python train.py --n_layer=15 --d_model=256 --n_head=2 --n_kv_head=2 --head_dim=128 --d_mlp=2048 --vocab_size=1024 --activation="tanh_gelu" --norm="layernorm" --norm_place="pre" --norm_eps=1e-06 --positions="rope" --rope_base=10000.0 --rope_fraction=1.0 --qk_norm=true --attn_scale=0.0967 --bias="all" --tie_embeddings=true --parallel_block=false --init="normal" --init_std_qkv=0.0382 --init_std_o=0.0474 --init_std_up=0.0546 --init_std_down=0.0546 --optimizer="adam_hyperball" --lr=0.00413 --beta1=0.9 --weight_decay=0.0 --lr_head=0.0077 --grad_clip=1.0 --warmup_steps=259 --schedule="wsd" --decay_fraction=1.0 --decay_shape="linear" --final_lr_fraction=0.0 --batch_tokens=32768 --seq_len=512 --doc_mask=false --train_tokens=357100000 --steps=10898 --dataset="wikipedia_en"
Each number is 128 + 24 x the weight over the matrix's rms, rounded and kept within 0 to 255. Layers, rows and columns count from 0.

# layer 6 MLP down (transposed), 2048x256, rms 0.0546, rows 416-462, columns 224-255
[[105 139 126 142 120 110 134 175 126 117 122 157 138 138 168 133 103 141 123 118 115 120 104 108  88 154 135 129 115 144 151 164]
 [125 139 114 173 112 143 172  86 139 112  99 149 174 120 132 118 134 102 108 118  97 124  97 156 122 130 106 167 110 107 140 133]
 [116 137 137 124 134 136 159 106 113 109 122  93 155 155 111 154  76 151 157 118  88 123 118 140 140 143 161 103 123  95 108 124]
 [135 128 127 143 138 128 133  98 132 168 128 132 118 131 130 119 102 137 110 101 165 109 120 139 164 149 136 112 137 159 162 108]
 [119 165 123 122 127 156 100 177 112  94 133 137 145  53 120 170  89 170 127 115 104 108  86 128 107 138 107 122 152  53 146 143]
 [164 165 119 102  99 141 138 139 138 157 127 124 122 118 157 121 101 130 136 129 127 108 188 141 162  88 147  82 129 139 159 127]
 [116 126 133 105 148 136 102 119 121 172 135 147 148 126 142 106 158 159 140 143 129 167 149 129 121 158  95 129 123 146 110 149]
 [151 125 132 142 127 147 131  92 149  92 101 115 125 155 103  98 115 107 129 157  82 158 128 162 148 151 154  97  85 121 115 129]
 [141 114 135 140 180 165 113 153  98 100 151 112 142 153 109 101 186 151 147 107 121 117 146 121 143 171 141 111  83 116 145 140]
 [136 116  83 128 142 127 133 118 135 179 125 135 144 144 128 120 135 122 124 130 121 152 132 137 140 151 128 147 145 117 116 129]
 [136 106 132 119 131 129 145 145 142 131 103 140 129 110 138 178 145 127 120 107 113 157 146 134 147 115 113 127 116 106  95 135]
 [115 104 148 156 137 157 147  51 125 145 176 158 112 168 104 216 128 179  91 113 123 166  51 152 105 118 174 168 125  97 173  36]
 [103 141 105 156 118 129 142 130 103 103 117 148 135 112 114 108 128 112 107 126 130  98 140 145 134 109 109 114 123 124 127 115]
 [100 144 118 130  92 114 105  96 154 102 150 100 121 122 130 150 159 132  89 141  89 152 119 157 120 170 136 128 113 147 132 121]
 [134 132 138 162  98 111 119 161 155 113 139 129 138 150 108 144 131 119 122 115 126 133 146  88 182  96 138 108 122 154 127 153]
 [ 96 125 123 102 114 132 110  88 111 125 135 142  70 139  98  74 105 146 140  93  75 144 117 130  88 161 125  75 118 131 182 107]
 [ 98 119  99 156 117 162 132 148 137 152 111 137 147 100 153 140 113 119 141 145 186 138 106 143 108 133 161 113 163 131 167 153]
 [129 173 117 112 156  83 103 144 113 144 128 160  94 112 116 174 160 111 151 143 166 152 142  92 144  96 160 152 140 117 145 141]
 [148 137 102 166  95 107 123 116 187 136 109 105 126 139 126 143 103 123 120 130 149 134 120 119 119 156 149 120 109 142 117 167]
 [ 78 126 112 113 124 138 135 146 116 124 143 142 125 136 136 128 134 116 147 170 111 174 131 131 166 118 124 121 150 143 157 118]
 [136 154 104 118 133 108  82 148 133 129 135 100 140 125 154 125 131 122 132 170  87 162 120  72 189 116 116 141 136  90 136  93]
 [122 141 130  97 138 158 111 122 158 122 113 145 133 113 141 117 134 147 138 129 163  95 124 151 158 130  96 155 107  81 131 139]
 [138 132 143 140 121 105 128 157 128 133 150 110 103 140 143 163 148 151 163 133 120 137 108 136 165 159 117 151 143 109 149 182]
 [118 125 122  89 115  92 103 128 143 140 141 121 164 141 146 114 117 146 110 122 123 118 148 142 155 111 118 112 125  67 158 157]
 [118 147 118 139 161  90 124 124 161 137 117 115 131 122  95 119 117 148 134 154  97 158  78  97 102 130 152 131 115 108 140 114]
 [151 154 110 179 135 128 167 153 128 171 169 134 111  96 158 120 107 145  89 110 140  84 126 108 123 182 170 119 125 145 119 111]
 [125 108  82 139 171 143 135 100 137 158 163 102 114 126  96 112 152 120 146 147 115  90 128 120 169 158 131 146 134 147 144  80]
 [183 117 117  89 128 151 155 104 138 114 105 163 119 140 133 140 147  89 155 140 101 171 119 118 126 153 137 139 114  88  91 155]
 [133 109 123 140 105 170  91 131 131 160  92 117 119 113 136  48 171 162 131 155 117 105 161  98 112 147 122 108 145 155 120 143]
 [133 110 116 105 137 140 111 113  72 137 132 161 122 120 111 103 131 116 126 138 113  96 112 136 123 134  91 104 140 169 126 129]
 [116 124 153 158 129 159 124 119 129  82 134 153 132 107  68 129 123 110  84 139 116 134 130  96 121 147 119 146 138 128 131 108]
 [113 115 170 146 114 121 145 119 102 132 166 144 157 150 152 171  99  81  99 137 117 162 132 123 125  78 126 130  65  71 118 109]
 [117  89 132 135 186 122 133  98  92 100 124 131 104  90 153 157  94 146 172 127  92  97 134 109 116 135 147 134 145 137 161 138]
 [113 132  93 121 111 167 134 136  92 133 165 127 155 132 112 162 122 120 104 125 116 142 160 138 133 130 154 121 112 141  99 131]
 [111 143 147 145 130 119 130 124 134 130 154 139 131 101 186 112 101 132 126 131 113  99 148 176 147 105 118  75 141 119 109 123]
 [105 118 131 117 162 133  94 116 155 119 111 145 137 142 111 123 152 122 137 133 157 131 150 124 111 138 147 110 144 102 122 126]
 [135 128 158 136 124 119 169  73 170 118 123 142 131 136 189 125 162 133 183 104  96 125  87 116 169 146 159 162 105 141 151 104]
 [140  87 109 106 136  87 156 130 110 139 142 103 135 124 104 108 134 134 156 134 118 113 137 128  85 167 120 138 137 155  72 118]
 [170 139  94 111 189 150  89  88 126 152 126 107 114 144 133 127 131 156 109 133 117  89 127 116 138 142  84 126 122 140 113 161]
 [186 131 116 132 127 135 118 145 104 123 150 164 144 138 133  94 123 146 134 190 116 139 128 130 166 147 142 156 155 130 128 142]
 [125 159 142 168  96 157  99 132 145 164 126 231 132  84 125 131 165 130  93 185 147 117 113 138 123 131  81 142 165 168 189 180]
 [137 118  75 113 125 125 102 120 134 128 124 121  98 147 119 149 115 132 127 106  74 130 147 147 118 134 128 100 141 125 104 104]
 [180 130  86 143  94 120 126 109 132 155 135 133 147  97 129 121  93 155  99 122  74 118 180 169 168 120 133 144 113 101 111 109]
 [ 97 142 137 117 140 133 119 157 112  93 138 106 134 134 125 111 162 143 134 107 134 126 142 109 134 145  62 107  94 115 113 123]
 [149 107 182  95 122  89 129 148 150 156 135 135 145 106 130 171 150 103 153 100 130 105 140 128 115 125 132 151 147 167 122 100]
 [170  85 118 127 112 118 118 117 137 151 118  79 130 166 131  90 115 143 102 152 162 108 154  88 134 132 125 113 129 116 102 172]
 [128 116 120  91 153 116 131 162 121  84 101 130 168 128  97 126 177 157 132 122 166  89 147 119 151 171 114 114 119 129 117 136]]
# layer 6 MLP up, 2048x256, rms 0.0546, rows 417-462, columns 224-255
[[148 114 168 148 139 150 137 108 130 123 166 135  70 152 131 173 146 120  96 112 165 156 152 122  96 145  86 123 131 179 102 139]
 [135 117 116 129 141 143 104 136 152 121 109 141 100 105 150 147 167 103  94 109 166 110 138 134 104 102 114 139 141 143 146 161]
 [127 126 108 120 143 126 128 111  79 144 166 156 131 109 164 126 131 126 132 125 140 139 109 124 106 113 125 136 138 126 116 112]
 [148  90 113 158 126 120 130 101  99 102 157 123 103  87 143 131  91 152 109 125 140 133 120 135  96 131 111 111 150 164 134  92]
 [112 109 129 119 174 149 127 150 125  96 154  90 144 142 137 144 134 109 136 142 111 110  89 110 124 122 174 107  75 156 103  99]
 [126 138 134  94 112 133 102 116  83 116 134 124 142 131  87 141  83 116 122 153 139 125 140 128 126  83 139 107 144 113 176  96]
 [127 103 132 141  85  99 115 138 132 139 118 148 104 120 101 117 156 119 151  97 181 190 134  91 112 122 103 111 103 150 143 127]
 [ 96 138 152 125 121 168  98  76 107 138 171 150 117 130  78 127  92 108 125 117 159 110 143 126 115 172 125  73 158 108 144 143]
 [161 122  90 148 176 145 166 154 122 114 145 141 124  95 131 136 152 131 135  76 139 161  99 132 112 108  61 137 124 134 127 146]
 [107 124 106 132 153 141 158 119 140  90 114 109 122 146 124  93  68 123 154 188 102 143  42 134 139 118 131 151 127 138 101  70]
 [110 138 142 121 125 107 135  76 100 136 118 138 140 110 125 168  99 149  82 109 109 166 146 177 104  78 124 129 163 133 130 126]
 [165 135 113 100 134 135 162 112 114 180 127 101 127 141 145 115  90 146 119 121 104 118 134 107 107 130 152 144 130 130 122 142]
 [119 104 138 136 140 109 183 147 119 116 154 153  74 125 165 136 139 139 123 128 139 113 139 129 133 180 165 137 142 131 122 138]
 [104 136 139  93 122  73 109 131 124 152 152 140 108 109 213  82 133  99 156 106 141 136 134  81 117 104 130 124 142 124 131  94]
 [123 101 161 172 115 111 117 132 122 117 121  95 155 107 146 131  94 148 104 137 150 140  76 142 105 129 162 136 109 114 128 133]
 [161 125 134 154 151 143 115 114 132 159  91  71  92 127 133 162  98 112 173 100 132 141 106 160 155  87 119 121 119 177 105 130]
 [168 146 174 114 156 157 165 161 104 138 135 180 108 100 145 119 115 127 113 159 148 159 105 164 109  94 121  96 106 101 165  95]
 [148 130 128 150 107 153 137  82 115 100 140 125 126 142 172 143 158 137 141 141 136 131 139 127 126 113 103 148  99 123 170 136]
 [125  96 176 128 178 172 151 105 141  87 142 113 137 118 137 117 123 133 123 146 160 142 126 126  84 129 117 134 138 120  89 114]
 [148 137 167 143 105 134 170 124 117 108 112 131 106 160 148 113 140 108 121  91 169  98 129 130 109 113 132 153 107 161 172 127]
 [126  97 118 113 136  91 134 148 104 124 118 130 153  85  82 129 100 163 122 120 125 184 121 160 124 109 173 146 121 150  76 131]
 [147 176 122 114 124 127 122 115 102 143 130 147 138 153 118 110 102  98 142  97 159 124  98  85 100 121 140  97  90 134 208 114]
 [148  67 139 145 127  87 126 129 119 117 135  89 169 118  98 133 119 124 134 116 109 122  73 113  87  92 134 139 149 145 160 147]
 [156 147 154 117 110 139 148 155 111 151 131 133 118 110 138 144 131 158  69 145 127 137 149 160 151 144  97 156  98 107 173 136]
 [187  95 124 129  82 119 158  72  82 131 105 137 126 149 160 142 146 130 131 119 125 108  89 125 138 118 127 183 155 123 125  94]
 [131 140 138 161 144 119 160 124 119 127 147 127 130 106 148 106  70 129 134  50 127 155 132 123 136  73 128  87 131 134 105 130]
 [122  73 132 137 146 136 150  49 124 122 137 112 113 138 142 124 105 135 150 149 141 122 146 109 147 130 169  86 135 156 144 115]
 [167 110 183 128 134 133 124 121  99 120 153 157 156 181 140 131 107 151 117 155 162  99 107 156 118  88 117  91  61 115 112  89]
 [140 159 110 139 116 117 147 138 125 104 147 159 142 145 112 101  75 115 107 104 136 118 114  80  92 138 149 120 138 121 141 114]
 [138 105 130 142 120  82 127 144 118  99  96 167 165  88 184 102  96 117 126 134 151 128 138 137  83 102 129 138 119 134 184 103]
 [145 167 135 116 108 125 106 136 114 129 113 151 160 103 118 143 124 106  80 128 132 160 102 125 115 137 153 111 108 195 141 120]
 [ 87 152 134 134 157 138 102 137 175 133 153 128 122 153  91 105 131  94  79 162 123 122  67 113 126 126 134 141 107  92 115 106]
 [142 131 150 186 134 112 126 111 137  92 128 111 111 121 142 116 113 127 134 159 131 120  95 115 148 142 106 157 142 134 144 153]
 [122 125 122 158 151 131 131 125 153 152  85  95 119  96 112 142 138  68 114 148 124 138 105 149 134  97 140 135 144 127  83 145]
 [109 145 138 185 149 121 120  98 160 104 142 120 112 101 122 117 124 138 151 135 157 137  99  96 148 103 122 135 100 146 114 142]
 [ 73 116 100 124 128 195 117 116 112 121 111 124 103 101 137 162 117 140 130 129 130 159 165 133 127 135 150  68  89 142 126 146]
 [ 68 167 124 122 132 104 136 115 104 146 121 132 131 105 107 128 119 100 106 140 117 163  99 143 110 137  96 109 138 139 137 117]
 [118 122 167 135  90  96 134 150 123 111 139 115 140 141 113 158 106 124 146 143 113 130 132 133 121 134 160 107 150 130 129  85]
 [138 160 125 177 189 116 111 105  85  90 196 121  81 159 149 144 137  94 119 119 127 118 114 127 105  81 122 128 141 103 182 120]
 [ 82 106  92 109 100  94  97 114 147  72  90 160 127 141 147 129  99 105 113 155 110 126 141 140 157 108  85 113 151 156 126  97]
 [137 142 154  97 140 156 111 141 128 120 150 169 169 160 130 120 133 114 108 123 134 130 156 106  86 145 140 115  96 136 157 188]
 [144 123 133 148 178 131 114 130 135 108  72 135  90 150 136 113 123 114 112 106 163 140 105  96 101 126 122  98 123 108 103 132]
 [136 126 112 104 158 162 145  91 105 161 115 168  69 123 158 177 102 133 160 139 149 140 159  97  94 121 129 171 140 113 159 146]
 [123 117 112 143 133 161 142  96 117 102 114 147  86 154 128 160 126 145 128  92 172 129 112 140 135  99 117  96  85  99 192 123]
 [125  61 112  77 121 126 163 118 105 158 166 165 153 131 159 161 143 119 109 165 150 159 144 117 164 130 106 107 140 155 149 125]
 [124 143 119 146  89 150 114 117 122 130 169 130 125 128 132 129  85 107 112 112 103 138  75 145 120 113 114 152 123 109 143 172]]